{"head_dim": 64, "vocab_size": 3080, "norm_place": "pre", "positions": "learned", "attn_scale": 0.125, "parallel_block": false, "decay_fraction": 0.37, "decay_shape": "pow", "z_loss": 0.0001}
Each number is 200 + 40 x the weight over its row's rms, rounded and kept within 0 to 999. Layers, rows and columns count from 0. The size before them is the row's rms in percent of the matrix's.

# down: layer 16 MLP down (transposed), 512x128, rms 0.102, rows 297-321, columns 0-63
# up: layer 16 MLP up, 512x128, rms 0.0911, rows 298-321, columns 0-63
down297,105,184,156,170,209,199,159,191,179,153,243,128,200,206,226,236,242,158,203,149,243,174,185,198,157,152,182,195,244,221,229,165,241,143,174,258,248,212,263,148,166,228,219,211,172,117,245,140,189,198,209,256,197,195,250,217,236,247,196,199,246,192,231,235,250
up298,098,310,74,181,235,182,153,121,120,251,132,164,225,217,188,214,200,213,169,201,172,227,168,184,186,219,153,219,194,174,236,175,178,228,189,201,170,211,192,215,167,121,255,185,211,162,187,170,220,209,224,246,196,256,202,156,182,208,235,187,206,183,299,196,168
down298,098,181,238,209,230,206,219,140,235,204,241,219,126,231,146,220,193,162,118,243,194,121,222,202,221,207,159,176,230,258,237,281,228,203,192,200,205,221,227,295,201,165,203,203,177,134,284,188,132,197,197,195,181,188,294,177,168,240,196,198,213,242,206,169,212
up299,095,140,247,202,237,230,156,255,215,178,208,204,311,182,218,226,229,129,240,228,240,203,188,216,211,191,228,238,203,234,214,216,140,229,197,197,221,176,123,97,172,174,226,243,245,188,159,178,194,220,204,225,158,77,171,209,171,225,230,183,192,146,221,171,135
down299,093,209,190,222,251,256,215,176,211,211,163,189,205,221,248,235,226,212,157,161,170,246,207,153,205,275,158,188,219,173,288,219,226,174,206,204,155,267,213,102,213,259,226,221,213,203,97,150,183,202,246,292,200,237,199,241,198,235,205,161,208,202,204,144,201
up300,096,188,212,196,173,215,119,158,203,206,140,211,238,184,202,193,207,176,246,176,205,185,212,229,222,249,211,273,125,160,261,218,217,124,131,222,253,208,212,116,202,188,191,210,253,209,273,227,167,215,189,184,175,109,186,233,181,234,228,107,181,191,233,141,213
down300,096,258,265,197,221,269,132,131,180,199,203,181,169,198,209,176,202,212,135,181,240,141,234,261,210,215,109,166,196,190,232,184,230,235,213,132,178,206,223,178,230,123,255,190,191,197,133,161,202,276,241,203,161,191,166,245,153,201,191,216,191,198,183,267,178
up301,100,217,205,199,185,164,174,195,197,255,204,159,262,197,214,184,256,205,173,141,161,183,143,212,260,233,147,142,208,197,189,201,204,241,228,183,173,137,262,224,207,132,170,237,251,166,250,179,191,255,198,179,100,182,265,162,185,247,258,229,171,228,205,176,123
down301,095,223,164,138,203,188,215,227,160,175,198,311,157,226,153,165,216,202,246,191,244,235,223,180,179,252,199,248,183,266,159,234,232,198,186,196,241,215,158,203,239,223,217,206,252,188,156,239,199,232,171,156,216,160,222,190,147,180,218,195,225,195,236,197,242
up302,097,220,241,128,180,212,279,213,190,159,182,167,224,217,233,239,170,139,211,223,200,217,196,227,151,251,222,166,299,153,129,185,219,251,250,184,260,163,231,124,187,144,197,175,160,186,233,240,246,207,273,163,163,221,168,229,187,214,228,140,243,173,227,226,181
down302,095,285,287,175,170,205,234,192,117,161,190,253,261,154,177,230,176,222,194,241,111,220,159,181,149,167,144,189,200,176,270,185,175,176,181,217,214,204,183,187,225,154,247,229,133,200,248,236,181,248,226,148,261,262,216,224,139,167,171,265,227,202,159,157,198
up303,109,250,183,211,153,189,233,228,207,157,165,271,255,239,226,229,200,138,274,197,223,188,278,243,145,274,215,194,163,231,202,156,202,201,208,226,215,211,166,202,176,226,225,211,215,138,345,225,178,214,264,248,243,262,168,187,181,176,176,209,252,157,232,159,198
down303,106,262,151,224,247,257,212,150,220,190,178,250,190,193,256,201,191,164,292,193,224,174,93,218,248,117,187,179,186,162,137,190,140,167,136,157,188,201,219,227,200,132,178,246,130,198,207,202,171,169,258,185,270,165,237,205,152,210,177,124,97,183,202,188,218
up304,100,236,146,274,164,216,245,222,195,189,220,213,221,249,209,113,191,128,147,247,148,202,197,128,228,209,226,189,187,143,210,133,168,117,183,174,147,209,274,214,267,199,238,242,122,178,142,193,170,244,210,275,197,237,165,222,209,245,213,262,213,216,251,225,171
down304,096,165,186,186,307,279,139,246,191,212,141,188,192,204,232,231,204,179,214,200,201,207,305,233,189,161,234,210,188,184,194,197,146,227,173,136,169,289,197,318,199,251,193,176,148,176,151,256,229,216,160,135,218,146,251,193,205,153,191,182,214,168,143,159,298
up305,102,182,276,161,188,252,203,173,230,134,115,236,194,183,202,74,213,120,251,183,288,169,279,185,138,206,232,242,203,184,189,188,176,210,225,178,201,181,174,199,248,187,202,213,294,179,179,148,210,202,293,223,192,220,154,219,195,205,199,213,230,167,229,286,197
down305,104,154,223,141,206,197,256,177,216,280,189,232,253,224,248,165,231,184,211,173,277,236,180,190,209,197,168,237,178,212,263,244,193,241,216,172,186,226,184,173,144,163,144,140,172,244,302,147,176,185,153,202,159,183,222,217,155,186,192,214,233,249,126,264,171
up306,098,172,209,227,115,159,199,205,206,148,212,237,163,118,177,233,168,214,220,201,173,239,211,249,139,234,218,202,136,182,185,241,253,196,187,227,148,187,184,243,205,176,267,99,261,178,144,161,266,67,224,213,201,161,197,146,287,196,219,170,156,159,267,150,201
down306,098,196,165,199,164,179,191,184,269,164,166,226,176,212,161,156,207,197,202,135,187,204,206,196,189,213,237,173,215,226,170,197,260,184,203,235,171,173,253,342,218,190,261,200,218,201,170,167,252,213,226,240,145,211,137,160,136,332,200,177,233,132,181,99,173
up307,093,168,196,210,214,241,194,159,189,286,203,185,162,226,185,159,232,209,120,300,246,164,229,109,207,179,175,224,172,186,232,239,156,188,183,165,126,231,213,166,184,225,215,106,172,205,210,142,219,219,263,140,155,166,158,241,249,170,216,205,163,164,228,194,225
down307,097,169,207,209,180,276,239,261,255,159,226,224,193,205,232,197,216,172,147,211,128,201,136,273,238,219,169,146,191,210,219,141,179,211,291,205,193,226,210,240,231,167,222,211,153,191,239,216,249,170,240,228,231,127,205,230,178,159,213,164,231,185,232,208,158
up308,098,233,267,250,199,226,191,193,197,181,228,175,166,195,203,150,175,194,96,194,156,187,186,253,162,137,240,175,163,217,205,241,160,221,102,219,218,261,138,172,218,221,121,161,179,180,199,191,241,222,229,143,175,182,163,234,136,200,184,179,281,176,152,204,153
down308,092,143,134,257,218,152,192,181,162,167,198,203,168,144,187,265,219,218,245,189,118,250,151,220,275,168,265,280,189,172,216,173,211,229,188,193,184,187,216,165,213,197,109,195,225,176,90,164,231,211,206,237,176,207,219,155,228,161,197,164,186,185,234,192,213
up309,109,139,122,148,150,188,178,229,168,167,208,266,249,172,167,142,264,159,157,156,159,110,178,163,255,204,167,221,254,224,190,136,164,175,227,168,210,171,176,205,254,202,226,154,217,182,146,112,159,207,217,229,200,208,154,194,159,266,180,168,232,188,224,159,177
down309,117,171,304,199,154,198,202,219,207,177,279,250,161,215,211,260,199,251,198,157,190,142,199,259,265,224,154,93,239,190,185,214,154,129,203,176,199,186,199,194,221,168,248,185,161,182,206,231,206,254,327,257,205,164,167,151,286,143,169,185,198,125,219,249,237
up310,094,164,187,194,203,178,237,182,274,218,240,280,191,155,166,202,146,106,148,145,193,188,183,229,227,198,215,172,182,236,118,261,147,203,116,200,220,172,185,217,275,209,213,224,160,190,138,184,197,158,191,218,165,228,167,212,201,176,179,297,212,209,222,208,156
down310,102,194,196,222,279,187,203,224,173,182,163,193,157,210,194,233,235,241,223,244,209,153,149,205,116,152,237,210,209,173,245,173,102,248,279,196,197,200,187,151,180,160,167,213,269,237,154,105,164,186,149,155,252,162,202,249,239,199,196,210,176,125,189,62,251
up311,099,248,233,127,258,147,190,203,144,111,236,261,162,211,208,144,226,129,192,224,196,224,210,225,188,265,233,228,180,223,119,148,158,151,223,233,263,223,223,198,319,140,249,156,191,166,190,246,175,184,213,205,216,227,196,230,131,222,195,223,273,204,143,271,177
down311,096,198,211,194,197,242,175,232,128,214,213,156,137,260,257,259,238,203,254,136,203,154,202,189,212,166,233,190,157,183,279,203,168,170,167,175,240,263,203,173,149,200,159,209,226,226,108,137,169,181,136,154,237,170,197,116,257,249,284,160,178,221,193,230,187
up312,103,211,235,170,232,184,169,149,228,220,170,188,251,153,167,172,191,176,267,304,173,239,220,171,187,224,220,142,117,194,286,245,148,269,104,154,238,159,132,171,224,244,109,251,207,206,232,207,243,229,187,205,162,262,171,174,116,148,208,176,217,231,257,171,216
down312,087,204,195,188,193,228,245,203,167,162,233,191,181,187,196,227,196,151,241,245,195,224,216,153,276,166,245,119,243,267,218,197,268,172,235,174,158,207,121,271,222,327,219,222,158,243,231,206,201,230,207,135,163,228,169,214,239,46,190,233,227,241,201,92,243
up313,101,128,179,221,262,238,268,171,146,204,183,184,154,106,285,213,164,198,182,225,151,188,205,223,239,190,257,166,226,268,148,241,293,112,173,173,137,175,184,174,178,150,177,267,220,228,160,217,263,207,282,203,190,212,200,238,205,192,154,198,260,223,190,194,284
down313,104,179,222,223,163,234,179,259,154,274,236,215,176,234,202,282,206,191,232,168,230,234,250,213,211,247,179,250,151,252,206,192,131,235,234,203,193,254,196,214,128,209,202,193,165,198,171,236,211,184,228,121,209,266,197,191,188,251,229,214,250,245,215,260,184
up314,114,195,203,156,230,224,248,184,209,292,113,239,184,272,126,163,204,233,197,197,108,164,162,238,174,260,238,183,273,153,127,188,223,219,226,210,209,154,242,290,196,226,186,218,204,215,207,232,216,212,241,150,149,245,180,192,172,214,206,236,229,82,184,201,203
down314,110,188,234,196,157,191,185,167,155,176,154,206,192,253,159,181,217,237,168,110,154,248,202,223,133,240,213,151,189,210,208,148,276,265,271,192,167,193,226,335,238,219,176,208,164,194,220,302,225,233,157,190,291,226,206,197,176,157,215,219,243,262,275,188,211
up315,091,249,208,207,160,178,217,236,162,114,197,214,211,260,178,176,216,241,183,156,124,79,181,222,168,160,184,240,280,146,180,267,211,261,245,285,188,250,224,209,266,196,164,176,161,208,143,250,174,146,178,109,179,151,188,148,189,175,207,235,163,213,175,104,198
down315,086,149,219,242,228,266,222,125,203,265,265,191,209,167,252,136,199,242,254,220,229,167,214,169,241,256,227,177,131,255,180,174,232,219,149,154,206,176,228,137,170,144,142,195,279,190,130,226,159,213,135,222,215,189,214,251,265,235,214,213,181,254,158,164,206
up316,098,190,185,222,169,154,230,225,232,204,164,227,196,257,148,127,159,217,162,237,192,213,218,233,261,134,231,217,237,203,163,232,149,180,129,179,155,155,155,183,186,197,230,229,160,213,171,203,211,236,207,238,181,132,271,228,200,214,176,150,233,177,145,224,288
down316,099,265,218,197,117,188,270,167,177,200,141,191,164,190,199,321,203,199,145,194,213,165,199,202,123,193,229,220,187,144,224,225,193,239,237,175,143,211,211,211,194,316,175,187,301,237,153,166,172,138,127,156,270,172,107,253,190,171,205,209,261,175,218,219,169
up317,098,142,209,291,241,103,237,196,180,200,204,206,255,196,196,223,270,140,197,181,219,170,151,183,181,201,178,276,179,194,228,185,213,182,187,201,251,242,170,242,204,165,212,88,165,165,178,262,223,216,173,201,181,274,194,167,251,197,234,165,236,237,257,158,211
down317,087,238,144,193,209,321,181,179,167,173,145,215,163,151,195,210,158,216,215,182,170,226,202,148,145,242,190,152,122,182,183,166,221,215,253,262,172,172,204,188,157,200,177,253,265,223,151,181,197,203,195,162,251,158,235,204,168,200,177,310,146,185,186,140,238
up318,102,210,135,192,167,122,162,184,205,223,171,129,115,158,159,220,200,240,220,186,178,141,207,216,126,148,173,172,174,183,185,147,157,173,167,245,183,178,155,225,273,195,302,183,201,164,197,251,198,167,236,156,129,260,167,236,201,258,242,157,236,257,181,188,286
down318,099,149,192,189,275,208,201,150,181,222,129,182,215,199,226,160,227,227,129,224,159,220,219,204,198,187,216,125,177,211,187,198,231,159,158,255,230,204,200,233,228,260,214,179,214,180,192,153,236,297,212,210,225,236,264,149,171,205,101,214,191,199,163,211,266
up319,113,182,203,184,165,235,102,217,218,167,187,163,221,225,210,152,233,231,227,175,268,178,245,197,228,167,167,261,213,226,239,194,193,200,179,208,165,169,274,105,171,155,195,246,198,218,269,176,189,147,216,146,246,172,281,218,189,201,226,195,155,228,174,229,169
down319,113,223,221,95,226,200,212,226,178,195,195,128,184,169,191,215,190,187,245,187,213,270,250,135,223,253,239,193,223,168,240,132,178,230,205,197,196,118,216,210,223,204,191,208,219,231,137,156,238,268,194,204,151,184,236,219,150,188,240,201,218,212,220,210,236
up320,102,199,208,199,176,216,184,141,254,226,234,256,199,110,221,230,301,170,240,244,254,202,202,174,249,192,186,289,223,174,243,224,261,241,269,185,210,131,229,226,190,185,217,189,190,161,162,151,211,167,231,209,234,188,161,200,131,219,258,167,164,229,242,286,258
down320,111,286,236,269,215,135,225,211,225,188,236,207,197,153,244,229,238,191,198,230,208,116,255,195,205,231,124,192,209,198,158,236,246,160,251,178,190,249,161,199,163,210,229,169,239,171,253,186,168,215,192,164,162,261,175,264,242,275,187,191,224,141,250,297,207
up321,094,220,163,156,180,227,169,225,179,219,269,258,150,258,249,184,211,196,204,250,247,218,170,260,167,227,186,258,220,223,221,167,237,209,286,212,286,251,197,181,206,151,241,165,240,129,210,181,163,137,220,163,161,198,85,250,156,224,164,173,211,154,158,147,198
down321,095,163,198,148,228,175,204,140,165,152,183,224,218,182,219,179,166,205,219,176,224,183,216,212,270,223,170,168,158,201,201,163,225,130,204,182,173,202,285,243,113,210,240,238,210,157,230,190,171,190,158,262,163,198,254,204,207,210,112,208,238,230,213,225,278